Each number is 128 + 32 x the weight over the matrix's rms, rounded and kept within 0 to 255. Layers, rows and columns count from 0.

# layer 7 attention output (transposed), 256x256, rms 0.0649, rows 23-31,55-63, columns 0-127
[[116 121 109 190 151 126 182 161  79 151 119 183 147  90 161 134  95  51 133 135 117 162  75 206 126  85 122 144 130 177 152 144 103 120 158 105 114 115 136  72 114  27  88 104 109  89 121 105 111 109  92 167 123 131  19  80 181 135 160 190 141 141 151  84 184 224 170  94  76 107 126 179 123 136 195  91  46 115  86 158 136 184 158 129  72 139 140  83 104 124 109  23 206 123 128 161  80 182 171  57 119  68 194  89 184 113 183 102 101 165  60  92 182  98  77 101 112 125 137  60  81  68  99 155 128 156 187 103]
 [159 162 166 165 146 145 116 174 149 107 111 168 122 197 214 125  93  99 133 143 137 146 180 141 136 124 150 140 119 139  48 165 158 161 160 141 151 144 131 135  79 112 138 111 178 107  54 151  65 248  69 192 122 138 151 156 127 134  96 150 129 144 109 152  84 215 137 188 127 109 166 121 124  55 117 121  79  99 102 171 177 189 192 105 154 107 105 129 111  63 161 158 155 226 161 105 141 190 137 105 145 184 137  60 131 112 133 153 158  75 105  48 101 183  96 156  76  99 163  92 103 147  83 138 109 207 130  95]
 [152 126 101  72 110 138 157 118 119 148 217 189  37 138 147  53 133 150 155 183  78 248 152  37 119 126 152 147 135 111 175 131 106  69 119 162 148 104 169  73  34  66 146 126 132 181 185 142  95 125  81 157 155 153 160 140 175 139 110  69 108 147 121 115 129 151 160  72  82 106 128  96 111 101 145 178 140 176  89 109 125 141 127 141 200 135 123 109 102 120 145 153 109 138  94 158  68 198 144 100  78 184 161 172 113  73 134 110 169 139 146  53 125 175 135 130  77 165 172  59  42  97 127 175  50  42 204 115]
 [140  62 157 156 171 144 109 104 134  46 154  86 117  98 119 131 135 126 139 133 143 113 114 131 123 143 143 185 121 169 131 176 137 126 118 121 110 132  99 116 138 114 121 167  85 200 157 210  83 210 132 115 211 148  81 164 132 115  84  93 100 158 220 109 114 127 194 177  87 177 136 169 139  26 107  99 161 128 108 105 139 191 155 144 148 157  72  87 180 145 178  91 120 140 179 171 219 130 160 140 203 158 120 133 114 140 117  93 142 182 177 114 184 181 156 118 135 110 175 176 114 165 177  61  53 122 132 164]
 [ 87  90  56 193 120 118  95 142 132 169 148  96 123  89  99 161 107  95 138  92  90 147 161 179 169 132 125  70 107  70 173 113 161 122 139 193  90 127 127  70 165  45 153 133  35 133 164 136 101  50 156 185 106 126  90 141 169 120  34 151  75  95  62 229 160 167 136 102  75 180 156 182 152 101 125 184 129  36 114 128 113  64 112 101 154 135 138 152 210 124 169 103 148  93 234 139 133  92 215 119  86 160 133 149 113 167 166 173  81 196 131 184  96 173 152 160 141 185 136 127 107  80 112 122  90 210 194 152]
 [ 86 173 116  92 153 144 209 150 145 116 116 144 132  62 123 231 114 122 116 135 161 154 122 137 177 179  93 176 105 177 130 172 188 152 107 135 162  72 178 130 172  89 161 168  94 138  69 122 126 152 180 111 207  63 144 163  91 140  94 111 192 160 102 153  67  91 150 115 158  95 147 154 136 103  89  30 177 195 135 156 154 146 123 176 111 134 172 185 142 213 132 115  63  81  58 168 167 150 123 195 107 112  67  59 120 161 144 127 129 163 150 113 125 191 175 125 138 130  92 112 145 149 123 142 126 139 191  76]
 [ 96 135 160 146 166  96 114 227  63 145  89  67 109 122 178 160  99  82 134 178  85 212 166 112 105  53 106 123  69 120 145 160 172 203  58 155 144  31 137 137 132 155  97 127 178 142 115 210 188 148 173 122 110 128  62  82 147 100 123 113 148 170 134 132 165  37 110  35 118 135 137 101 103  81 160 149 164 110 106  46  89 138 204 142  64 167  88 132 124 138  54 147 214 131 165 140 143 138 124 130  91 159  80 166 120 114 139 167 135 135 122 120 134  48 197  92 145  56 131 167 102 137 106 137 144  28 128  94]
 [114  15 163 232 136 112 126 114 217  96  54 150  95 162  85 211 106 146 170  39 136 140 164 126  88  57 152  80  81 176  97 141 106 134  98 139 156 152  67 190  72 219  90 228 159 100 144 178 154  87 137 122 121 159  84 134 100 124 176 141 148 129 112  93 102 212  54 167 126  98 168 113 180 211 131 163 191  95 140 136 116 201 127 145 119 141 128 104 170 121 165 121  78 167  88 209 153 169  75 172  38 177  81 123 102 112 119 132 163  21 130 106 134  98  76 160 117 157 136  87 108 118  95 196 184  89 171 113]
 [148  77 112 135 144  93  66 100 118 137 142 139 145 200 113  47 144  95  96 125 156 101  89 128 109  32 180 119 153 114 129 102 163 123  79  26 132 109 100 186  49 143  86  92 154 103 168  52 145  79  99 132 211 113  85 114 162 121 119 134 147 124 117 134 237  91 176 167 173 221 127 135 104 142 150 156 164  75 118 147 111 216 126 163 171 110  75 119 110 180 186 105  55 107  90  25 127 171 167  99 188 166  50 121 151 132 110  73 149 135  75 154 159  92 198 124 160  73 112 144 100  92  98 163 181 193 179 175]
 [117  98  99 188 135 145 207 160  73 175 120 171 138 101 135 132 120  47 120 133 108 161  50 219 134  79 118 129 118 177 162 138 102 124 176 126 106 138 147  59 100   5  78  91 102  91 137 134  97 112  72 170 152 146   0 110 184 141 166 195 145 151 156  74 192 229 167 114  80  99 137 174 136 136 225  99  45 113  56 161 145 193 179 122  78 185 139  83 127 122 118  41 228 121 175 206  53 144 152  36 109  86 175  87 177  82 175  96 108 167  49 108 173  91  79  88  99  89 128  54  78  63  98 190 142 146 170  98]
 [166 139 167 156 136 156 102 176 168 130 120 150 107 213 202 129  90  99 148 149 162 132 194 164 127 105 136 136 146 177  28 150 150 137 187 117 137 134 143 133  74 119 124 109 157 106  58 157  56 245  50 180 140 118 166 158 119 133 101 168 145 142 100 137  91 186 155 182 108 117 158 136  94  62 106 130  92  87 130 163 215 181 211 124 152  90 100 147  86  69 167 167 160 226 156 111 133 223 104 101 166 173 118  58 147 106 134 116 163 106 107  56 100 165 106 152  62 101 151  81  96 134  61 141 129 212 131 110]
 [150 118 103  73  90 164 191 128 126 146 209 173  65 146 142  55 114 155 160 179 102 255 153  50 119 116 146 153 150 102 163 157 115  66 103 147 159 126 167  68  39  40 147 142  93 176 204 140  78 133  85 187 171 140 156 136 182 144 109  56 101 138 134 105 132 137 155  64  96 124 113 111  80  98 145 183 146 182  74 141 125 132 116 111 216 114 131 118  97 129 161 153  93 130  81 169  81 219 136 104  72 173 173 184 116  60 110  80 171 146 154  54 119 176 124 141  37 154 151  52  32 103 123 172  45  40 217 106]
 [133  60 143 151 146 122 128 120 118  28 166  72 119  73 139 108 119 132 105 123 131 117 118 120 112 141 161 210  64 146 133 197 153 115 103 141 145 121  88 117 146  68 113 203  87 191 158 211  83 226 158 102 198 158  65 122 142 118  70  57  87 160 236 100  88 124 206 215 109 166 121 167 134  31 114  99 156 118  93  82 116 187 153 137 170 172  71  71 196 134 178  60 124 138 193 196 238 122 161 131 206 193 128 130 104 144  63  86 160 195 171 123 199 188 159  89 124 130 171 176  92 162 181  46  54 107 132 157]
 [ 88  84  47 190 109 116  78 149 136 178 151  76 140  80  90 167 126  92 131  82 116 141 157 215 178 126 120  80 109  98 171  77 172 123 127 205  72 141 127  89 184  50 156 154  32 118 173 115 106  37 151 188 124 125 100 154 181 124  58 162  63  78  43 208 152 183 115 135  45 152 158 185 163 110 114 192 127  26 125 163 129  65 101 104 183 140 151 185 214 156 164  72 128  82 216 115 118 103 181 121 102 161 112 144 125 170 175 171  70 219 129 167  93 179 141 168 111 171 148 110 109  92 142 122  77 208 199 160]
 [ 82 200 127  91 144 134 232 154 143 116 123 145 130  30 133 218 114 124 127 144 165 133 135 142 184 166  90 190 127 174 120 156 207 168 103 141 170  87 168 129 187  77 172 161  82 140  81 144 143 157 209 107 196  55 159 168  85 150  83 117 192 190  84 138  52  95 170  93 161  66 137 133 162 123  70  26 203 196 116 154 161 156 122 191 113 144 169 181 138 231 137  93  44  75  45 175 165 160 107 206  87 110  82  51 136 151 146 147 130 191 159  92 122 181 175 122 131 139  85 113 152 180  94 126 132 155 206  96]
 [ 90 143 168 138 158  88 125 249  75 125  50  44 123 135 197 169  80 112 129 176  95 193 174 102 103  71  89 123  49 100 146 161 176 218  62 169 169  31 143 123 132 154 100 160 186 141  96 192 196 156 173 101 127 116  55  76 153 123 119 110 151 173 114 113 152  46 113  33 130 146 135  95 104 104 168 135 156 109  92  27  67 135 194 115  54 200  76 122 125 158  52 158 228 117 176 162 130 139 135 125  78 169  76 147 132 146 129 192 138 135 112 112 144  43 189  89 132  44 126 171 120 118 112 145 129  36 132 103]
 [129  43 157 210 146  97 129 100 212  83  66 168  96 166  96 205 122 147 157  49 116 143 144  93  91  48 170  88  64 150  88 177 102 162 119 154 161 146  70 172  67 217  63 222 171  70 132 176 149  80 119 122 137 167  85 131 113 133 156 140 132 173  95  85  76 210  62 173 129 115 179 117 196 215 154 169 199  98 106 122 104 196 130 158 107 141 140  85 156 151 136 129  92 180  74 211 190 149  81 180  28 183 116 136  75 103 132 136 172   4 104  97 130  86  72 146 121 164 140  81 138 148  96 210 174 100 177 135]
 [144  68 111 157 143 117  38 105 124 137 142 136 126 210  93  25 167 104 113 122 171  96 100 134 126  43 190  88 183 118 143 104 170  99 103  11 102 110 106 174  31 132  48  76 151 103 187  60 148  87  88 125 206 107  83 117 169 126 127 151 139 127 111 129 247  97 182 158 181 242  98 139  98 144 156 148 166  59 127 161 130 195 154 151 176 109  98 131 110 167 213 121  48 113  73  31 124 169 134  90 196 169  44 110 148 123 119  65 143 158  84 155 151  79 208 152 147  72 130 141  89  96  96 160 188 174 186 196]]
# layer 7 attention value, 128x256, rms 0.0605, rows 24-31, columns 0-127
[[ 82  81 172  98 124 114  75 175 151  83 155 121 108 141 130 126 170 182 139 157 183 130  87 198 184  75 154  20 125 104  83 121 114 136 103  80 196 107 110  95 134 164  82 210 121 113 181 106 128  76 137  93 158 138 179  85  79 189 105 104  85 119 152 110 107 213  91  85 148  97  51 108 168 184 136 139 120 112 144 141 197 109 148 118 111 163 149 188  83 161 128 139 117 109 143 161  84  70 107  80 141  87 195 104  72  69 121 141  45 196 143 102  88 130  63 145  88 126 123 191 119 148 111 148  56  59 101 125]
 [137 117 106  98 171 196 181 119  71 106  79  77 124  51 139 108 187  66 111  97 211  44 127 173  55 118 122  99 130  99 111 157 100 125 123 121 147 133 121 140 154 119  91 145 116  87  92 131 134 173 143 133  55  58 129  91 160  80 117 196 136 101 157 141 192 159 167 153 144 201 164 140 192 174 165 117  95 173 144 156  76 228 154  93  69 205  99 158 133 114 131 142 121 127 184  98 169 202 113 115  91 159  97 173 142 127  94 174 130 176 124 185 141  75 127 115 123 144 144 142 114 146  84 132 152 164 154 156]
 [129 197 162 163 132 116 129 223 116 140 114 153 147 225 109 120 141  54 102  96 192 126  51 138 188 105 119 138 223  95 151 103 121 123 176 103  97  81 124 127 109  46 132  43 168 121  85 152 255  91 113 145 107 130 129 119 184 151 129 148 129  71  93 141  90 102  72 191 123 155 138  52  85 229 153 121  46  98 105 134 123 144 131  49 106 126 175 251  99 118 130 121 138 134 105 110 100  94 107  69 194 115  91  53 131 157 144 171 165  51 116 124 102 117 172  96 120 117 188  48 144 102 145 181 148 118 132 189]
 [196 152  82 164 128 101 159  78 169 131  73 127 135 184  83 135 123 181 120  50 200 142 102 144 189 144  73 239 152 169  93 142 190 147 135 180 164  97 155 114 173 157 145 168 245 103 183  89 128 170 148  76 102 147 112  92 111 119 160  95 161 142 162  16 106  71  62 109 166  88 104 120 166 152 138 124 132 195 156 143 165 167 158 154 168 118 135  62  16 156 103 128 141 201  38 130 139 120 140 145 152 133 198  65 157 112 118 161  91 157 152 120  90 120  66 103 143 130 138  88 101 153 138 136 148 108  88  72]
 [185 158 158 167 140 136 181 120 112 148 193 123 122 138 148  70 132 177 109 197 202 141 137  80 140  88 140  95  86 111 175 109  57 125 154 104  63 113 136 139  86 106 126 139 164 121 130 186 107  69 157 151 122 141 108  66 102  95 110 175  66 163 107 145  64 150  67 110 156 164 105 137 132 190 117 124  87 151 131  84 110 166 114 137 191 115  88  50 162 167 128 133 209 139 226 149 177  85 131 114  58 117 110 205  98 146 176  86 169 177 159  71 199 131 168  71 126  95 109 150 158  88  68 123 110 159 123  91]
 [112 158  91 115 131 117 161  94  96 148 255 165  66 134 146 175 136 186 117 109 151 147 115 146 191 123  89  78 213 127 117 157  94 126  96 153  44 161 158  77 100 194 144 100 115 134 215 168 157 155  45 151 181  66 156 110 108 103  84 144  91  82 126 109 108 142 146 145 134 103 144 112 127 173  89 162  67 185 161 164  52 227  68  59 117 141 118 117 177 181  82 147 134 103  72 106 174 140 120 204 108 173 106 136 146 174 192 110 115 100  70 101  88 115 171 110 133 156 179 222 178 191 147 145 144 187  81 142]
 [148 110 153 127  89  98  16  51 106 151 134 131 153 187  94   8 140 228 117  83  66 155 192 107 123 135 106 144  89  94  89 133  10 112 128 160  87 115 148  49 211 117  88 134 181 102  78  76  65  89 105 129  91 152 171 115 144 157  78 113 118 124  95 138 122 126 121 107  83 137 100 138  86 131  77 109  82 137 116  83 113  62  95 181 122  98 123 124 161 145 172 155 190 134 115  90  83 116 106  49 212 151 128  68  68 174 149 126 203 204 157 193  91 117 119  84 146 167 169  76 163 153 124 153  89 236 158  36]
 [121  84  51  25 103 106 130 101 104 112  54 106 115 111 144  91 126 108 123 105  58 180 131 125  52 150 122 174 172 131 103 160  98  95 144 172 184 104 147 128 139 119  75 128 131 117 103  93  61 220 118 164  25 140 148 112 156 128 154 196  90 113  20 172  73  77  67  63  96  66 142  92 139 178  92 130  59 151  98 166 127  84 158 167  87 146 158 188 172 196  77  93 145 123 136 124 122 161  90 117 144 115 197  31 129 115 203 167 117 155 125 117 193 120 113 142 170 157 110  89 100 159 172  57 136 119 166 142]]
# layer 7 attention query, 256x256, rms 0.0478, rows 64-73,96-104, columns 0-127
[[132 122 129  56 116 127 129 168 137 122 134 137 132 111  93 144 123 133 131 159 120 118 105 145 128 108  91 126  69 109 143 139 106 130 137 143 110 112 140 136 127 103 106 164 143 136 112 122 136 121 104 163  96 106 136 127 159 135 161 134 147 112 140 180 153 130 147 101 121 148 112 134 142 117  84 145 168 103 107 124  76 141 134 124 115 126 121 153 114 121 125 125  70 122  77 115 129 168 145 145 167 111 113 117 152 129 114 109 138 120 145 132 151 155 119 136 112 111 149  82 137  90 130  93 138 140 134 115]
 [156 112 120 137 157 127 155 111 184 184 140 131 101 177 120 110 116 127 132 139 159 118 163 113 135 141  97 142 162 118 165 129  82 108 168 126 136 165  75  93 176 157  98 106  92 128  95 129 140 118 145 136 126 146 114 170  86  94 131 120 117 144 169 147 107 134  89 168 117 153 153 164 170 120 178 105 119 110 143 147 121 143 170 116 136 116 121 110 138 145 145 105 134 144 136 162 129 172 125 150 151 116  93  91 126 142 140 113  58 178 146 184 151 145 124  80 121 131 146 135 137 118 101 142 115 129 142 152]
 [169 153 131 150 137 143 109  97  86 132 132 176 115 134 146 133 118 117 174  90 137  95 130 135 130 167 139 126 115 159 138 112 122 146 140 132 115 145 155 110 130 175 168 126  96 157 154 142 142 132 130  95 134 112 134 128 107 132 149 137  98 115 120  99 146 126 112 133 122  84 151 110 123 144 147 124 149 154 127 166 181 126 159  91 103 128 129  73 141 112 151 101 191 138 160 150 126 110 122 100 105  92 129 158 106  95 101 147 106 114  72 101 113 114 142 136 121 200 124 177 130 131 102 142 108 148 111 161]
 [122 122 125 115 127 185 149 113  88 134 121 143 165 116 146 146 130 113 113 145 127 131 103 166 149 144 150 103  81 131  95 131 137 142  98 132 112  99 163 121 118 138 141 169 120 149 118 142 104 135 151 108 150 100 120 101 148 167 126 147 144  99 113 135 128  76 122 111 171 137 101  88  97 145 146 140 135 139 151 128 111 129 120 119  96  93 138 123 113  78 103 186 110 108 128 144 143  89 144 133 102 137 154 178 117 148 122 180 139  78  97  98 113  97 107 124 166 181 109 125 109 116 112 131 148 133 135 121]
 [159 163 108 170 102 105 117 153 137 153 149 113  97 173 137 126 111 155 136 107 105  85 154 148 106 122 122 154 163 103  90 129 139 105 150 124 134 136 124 128 147 151 119  92 115 123 133 140 141 106 100 123 153 131 147 153 110 110 111 120 128 164 127 110 119 136 147 146 146 113 177 161 146 121 125 129 140 155 128 147 103 110 113 122 146 124 109 152 153 130 127 128 140 136 123 129 131 164 130 112 135 153 158 119 147 103  95 162  93 141 124 143 121 147 113  90 154 149 117 129 142 139 107 127 114 122 154 114]
 [118 145 111 120 103 178 123 149  51 180 140 173 111  99 112 120  96 135 170  52 149 154 112 115 142 165 147 154 115 160 108 151 113 114 126 126 125 159 144 129 104 199 117 131 115 141 148 127 110 108 132 169 144 146 136  74  77 164 100 126 127 116 127  84 136 132 129 137 148  97 135 161 106 144 124 177 102 127 137 155 120 110 117 103  98 119 148 103 132 109 144 187 162 138 147  98 150 105 136  97  95 127 162 184 101 142  83 133 175  88 118 101 126 121 136  99 132 142  94 157  99 118  97 113 169 163 147 116]
 [ 77 120 125 118 141  80 133 154 141  95 116 155 178 118 134 121 147  91 101 156  95 167 120 135 123 119 128 120 100 141 179 106 146 119 100 125  86  84 153 112 103  75 123 154 103 130 124 122  99 124 125  69  96  87 118 124 194 136 160 118  94 120  68 103 147 111 132  91 133 160  69 147 117 132 128  94 148 167 126 138 161 148 138 151 137 114 122 110 129  97 144 135 139 163  71 173 127 145 129 125 131 124 116 120 129 125 157 146 147 112 100 130 132 126 184 203  86 135 135 118 159 126 131 113  95  92 132 141]
 [154 130 128 150 173  83 146 144 142 125 127 119 133 157 150 117 118 155 115 149  84 121 129 141 108 107 114 132 126 124 138 124 164 115 119 117 149 105 124 124 101 148 115 113 141 109 114 131 127 123  98 121 134 166 119 128 139  93 136 138 106 143 125 146 169 131 114 118  72 140 128 176 121 135 117 113 144 148  94 103 142 149 132 121 146 106 150 142 125 130 131 125 109  90  76  85 204 169 136 139 163 138 132 132 153  87 159 104 112 165 104 109 113 103 129 184 136 118 109 142 147 127 142 143 112 152 131 126]
 [104 137 120 133 127 163 140 112  91  94 103 139 160 137 122 137 149  58 133 103 110 156  99 124 125 198 142 117  77 137 139 104 131 145 138 138  99 123 118  96  93 122 158 150 138 160 134 114  95 135 134 114  98  94 137 144 168 135 113 102  75 146 123 135 172 161 129  71 108 136 107 101 128 125 106 133 160 119 120 153 125 137 131 121 156  79 136 150 151 115 164 106 163 114 166 118 174 109 124 128 135 152 138 131 165 115 135 107 126 115 119  67 108 144 166 133 105 127  66 143 169 129 161 126 157 131 135 112]
 [126  71 143 125 158 173 137 107 171 175 151 109 114 167 144 139 143  89 133 134 142 142 125 128  72  82 135 135 123 107 153 117 137 171 120 116 121 169 115 142 127  83  94 102 150 144 118  77 159  85 133 141 103 109  94 162 136 111 164 110 131 136  99 164 123 157 128 150 123 152 137 112 171 127 173 129 147  82 118 119 124 224 152 150 177 169 136 141  89 168 161 133  72 107 112 170 109 184 115 149 163 144 112 106 136 164 157  96 133 168 126 218 130 120 154 128 105 145 180  95 142 131 190 138 138 116  86  93]
 [166  96 127  93 163 103 135 150 127 160 158 104  82 114 136 118  76  98 116 115 148 107 130 151 118 177  86  89 105 124 137 156 121 132 127 128  93 117 122 135 115 189 139  93 117 168 101 170 179 156 168 138 122 157  91 112  97 161 201 139 106 151 107 102 138 118 162 125 136 143 101 168 123  94 142 104 149  63 160  98 136 209 153 120 113 141  91 141 113 142 108 142 140 122 128 142 176 111 143 203 135 133 107 112 148 151 128  96 130 153 146 142 133 138  72 137 112  72 146 136 112 100 109 138 143  95 157  99]
 [114  60 100 162 174 112 123 105 148  89 160 128 145 173 155  84 121  89 173  97 128  92 123 137 130 192 142 168 103  97 165 136 142 104 147 129  98 140 174  84 143 109  95 158 135 150 191  78 127 129 167 198  98 100 134 110 109 116 150 173 118 152 155 106 141 157 126 151 102 169 190 102 117 115 112 134 127 160 108  88 141 172 178 178 125 106 138 166 106 126 148  57 111 151 140 138 133  97 111 142 115 155 155  62 102 172 143 131 152 110 145 122 119 169 134 143 129 111 132 169 129  75 123  89 161 179  84  91]
 [139 171 125 191 122 150 151 127 114  79  64 131 117 151 128 173 154 122 157 163 143 158 136 126 132  36 180 130 133 104  74 146 111 102 140 149 132 185 122 176 105 114 103 154 152  97 186 115  84  94 101 138 144 113 152 150 117 124 111 184 113 128 127 166 114  99 141 139 116  90 195 117 135 120 125 148  98 242  84 156 120  86 150 115 120 114 153 117 122 111 131 149 138 145 153 153 111 154 158 111 127 102 158 175 108 125 158 131 153 108 152 143 140 177 147 136 115 137 100 116 168 154 167 147  97 147  92 105]
 [109 176 139 124 102 112 103 118 108 152  64 128 157 122 130 126 139 130 115 131  62 122 133 134 139  78 104 137 160 150  81 157 123 125 147 128 110 124 124 185 109 117 126 127  82  84  59 159 148 139  77   0 184 124 102 142 115 117 134 114 123 110 106 139  91  55 137 103 159 152  62 126 124 111 138 107 145 121 110 132 132  87  69 102 163 163 114 137 149 127  63 159 122  83 110 132 123 135 117 135 151  85 103 156 187 106 111 135 128 109 146 135 145  96 142 111 122 112 103 113 128 160 141 137 123  89 162 123]
 [115 116 109 198  98 153 102 128 147 112 130 124 116 154 154 132 135 170 160  86 173 117 177 113  82 138 146 140 119 113 115 120 166  80 166 166 132  76 147 108 141 127 121 135 151 130 150  93  83 106 146 166  98  93 142  82 138 122 111  64 138 122 197 119 132 153 116 124  86 108 129 139 115 140 171 130 129  48 110  89 117 130 161 131 117 132 100 164 148 132 114 107 143 169 150 130  99 171 101 130  90 175 151  72 120 112 112 118 107 145 100 125 115 106 146 146 152 163 157 119 117 131 129  97 104 162 144 153]
 [151 184 109 174 106 149 123 139  85 137  90 161 122 170 115 135 138 118 160 209 112 139 114 132 122   4 107 129 150 126  92 180 112 139 110 158 160 156 138 157  77 129 125  62 123 105 124 160  74  89 101 109 200 133 159  85 119 145 155 106  87 153  96 112 105  72 121 104 118 104 140 113 117 113 155 150 139 169 104 131  84  87 117  84 115 153 115  58 152 142  80 151 138 158 150 122  96 106 162 124 131  94  77 159 140 114  99 103 127 104 117 111 149 161 110 140 130 154  83 130 124 150 160 152 145 143 127 119]
 [107 117 131  78 117 134 161 149 109 127 115 109 143 144 101 132 113 180 112 136 139  95 107 146 192  95 144 111 160 128  74 133 105 139 110  85 131 153  97 133 126  89 129 140  94 122 123 151 110 125 153  82  96 128 124 160 163 120 146 139 129 110 123 135 122 129 139  99 105 142 131 137 189  97 126 109 141 147 121 208 171 121 107  88 119 156 131 130 133 117 129 193  85  61 102 122 106 174 146 148 123 109 129 142 113 144 158 108 145 123 141 170 130 118 141 120 160  50 168  89 152  79 141 191  99  67 155 101]
 [107  56  99  56 160  95  78  90 191 169 123 106 118 140 107 141 134 128 126 102 108 134 142  96 146 228 119 137 113 117 108  91 156  96  89 152 131  42 137 126 119 152  90 164 125 165 115 138 142 122 155 118  61 101 144 129 126  98 151 161 217 118 160 125 116 155 113 120 148 160 127 166 146 132 138 104 170  49 170 148 201 135 152 194 115  92  94 195  93 146 187 133 101 103  74  78 136 109  80 156  82 179 132  63 131 110 149 144 109 211 134 144 106 100 163 139 106 102 204 149  82 193  77 108 143 124 149 131]
 [116 140 145 120 119 132 106 132 112 158  90 229 136 132 103 130  98 118 109 128  94 104 144 113 144 125 117 151 157 104 144 138 127 118 155 144  99 176 192 153 124 190 157 114  78 116 134 103 121 134  69 109 156 107 134 143 119 125 110 130  99 139 131 139 145 125 170 152 148 155 104 132  94 141 133 164 154 117 128 162 127 101 119  66 159 149 125 137 141 116  86 111 106 128 133 129 127 140 129 123 152  95 119 167 134 165 143 173 167 135 102 142 104 150 143  99 190 130  91 110 136  99 138 132 148 114 151 112]]
# layer 7 attention key, 128x256, rms 0.0462, rows 32-40, columns 0-127
[[178 149 143 167 122 130 151 143 105 181 150 110 144 134 121 104 143 125 107 103 163 171 136  98 121 103 181 105 153 129 133 108 129 142 154 140 157 160 146 119 160 121 178  97  65 145 117 114  91 136 101 111 102 136 111  96 109 145 136 140 149 124 142 112  92 130 134 129 103 121 134 124  93 145 112 147 121 128 139 120 124  86 140 140 100 147 105 128 110 129 131 141 128  90 107 112 118 146 129 113 109 106 141 188 109 116 136 144 142 112 131 122 110 132 143  97 137 154 137 125 148 146 149 161 109 117 167 124]
 [103 142 125 148 127 168 125 134 122 160 132 132  99 110 109 112 152 157 144 131 119 103 112 145 105  93 121 144 111 123 107 168 170 118 109 108 128 151  85 142 142 153 128 110 152 128 119 103 158 133 130  94 171 115 124 185 179 154 123 125 149  99 111 156 138 131  98  80 145 130 155 124 154 140 158 122 120  95 125 119 122 167  99 102 143 108 131 120  98 112 126 100 154 121 158 102 165 130 103 122 140 170 134 149 128  90 115 129 114 126  89 137 100 123 117 179 122 110  89 145  94 124  88 150 171 122  83 113]
 [112 123 150 113 160 145 143 118 140 125 124  99 169 135 143 137  84 133 125 103 146 163 155 138 138 144 139 126 138  87 131 112 143 141 120 104 141 128 132 112 137  86 130 165 144 116 110 144 113 136 128 131 117 144 133 110 126 122  94 114 123 168 175 101 167 119 164 139 122 137  59 161 109 140 107  90 130 129 142 181 101 128 141 142 159 136 136 155 104 165 153 107  85 164 146 172 130 120 160 139 125  89 107  80 132 114 141 175 108 136 157 109 141 134 132 106 114 132 152 112 139 129 116 125  98 126 138 152]
 [177 137 141  97  54 123 167 106 118 158 103 102 154 137 144 141  79 150 126  85 126 142 139 131 134 138 162 131 154 134 161 108 132 142 129 162 137 150 104  86 162 125 155 128 168 160 122 132 111 145  92 150  75 133 113  89 121 112 195 153 127 142 134 104 118 113 162 168 107 124 145 122 121 132  81 132 117 123 121  92 139  94 133 155 140 146 146 108 152 123 133 122 149 109 120 104 102 128 131 133 124  95 120 117 119 108 131 125 174 129 157 126 131 106  95 107 143 153 100  94 157 139 138 135  85  85 161 134]
 [ 84 116 135 122 191 108  99 130 143 126 104 126 133 127 136 125 108  84 150 157 128 100 153 133 158 114  90 134 131 145 151 157 103 150 145 112 124 125 135 118 113 148  97 107 122  88 145 127 145 147 143 116 119 185 147 140 116 137  82  87 166 115 151 113  79 123 124 130 157 159 112 119 156 130 117 116 125 116 147 151 143 160 133 113 163 129 168 126 167 143 126  89 118 107  97 172 124 118 114 146 137 129 129 149 158 132 129 148  99  92 146 117 137 171 166 166 135 135 112 124 134  89 146 126 131 119 135 158]
 [152 120 158  91 111 124 154 106 137 125 157 149 147 148 175  89 171 139 156 110 172 162 117 113 159 135 132  96 100 117 141 142 108 146 164 162 121 141 126 110 137 120 150 161  87 134  93 106  96 107  95 133 106 109 126 123 129 124 159 146 131 126 144 118 131 116 141 137 108 125 119  75 158 132 112 135 177  99 151 145 157  78 127 154 125 127 120 141 175  99 117 142 165  85 122 151  82 130 159 126 101 119 112 128 112 109 153 176 178 110 177 125 110 146  97 101 160 124 149 122 146 140 136 100 105 136 119 143]
 [127 150 138 122 107 178 136  79 135 129 109 112 130 127 137 118  94 119 124 163 171  99 162 132 135 162 148 122 130 103 165 133 146 129 135 131 156 172 123 116 186 151 111 157 136 163  87 151 133 173 116 122 122 129 120  98 135 114  97 155 174 129 144  97 180 138 114  78 167 113 136  68 101 139 120 165 120 111 146 107 105  81 104 172  84 138 161 174 157  97 110 112  72 133 141 104 142 149 125 111 160  99 163 123 149 162 137 169 130 121  73 111 133 164 136 124 146 120 119 152 121 164 121 176  90 157 147 149]
 [122 137 113 170 163 137 104 102 134  87 147 169 103 113  98 169 120  96 114 155 138 117 133 106 150  97 100 124  89 114 129 128  86 162 152 135  96 130  64 158 114 112 112  86 124 142 119  96 162  75 137  99 128 139 150 127 160 104  83 118 115  78 130 124 119 124  97 135 143 127 162 118 137 147 142 145 103 154 166 120 103 146 134 109 128  81 129 131 146 127 108 103 104 120 164 173 126 104 154 109 126 134 103 117 153 168 134 127 103 155  75 132 151 155 182 187 108 173 144 125 116 113 146 147 139 138 147 135]
 [ 98 119 142 130 120  89 157 162 124 119 142 135 107 108 172 154 146 220 110 128 149 125 118  96 158  90 119 134 147 129 120 103 136 106 122 165  99 174 119 111 145 114 133 111 163 134 114 118 140 113 135  88 112 136 101 108  99 141 167 132  80 138 117 141 115 118 159 130 140 123 127  83 140 100  86 113 160 122  92 119 175 182  97 112 149 146 157  91 128 150 116 127 123  89 129 135 103 143 132 127 117  93 110  97 122 130 152 106 131 149 158 123  94 119 149 123 130 133 142 143 116 151 134 127 114 150 129 139]]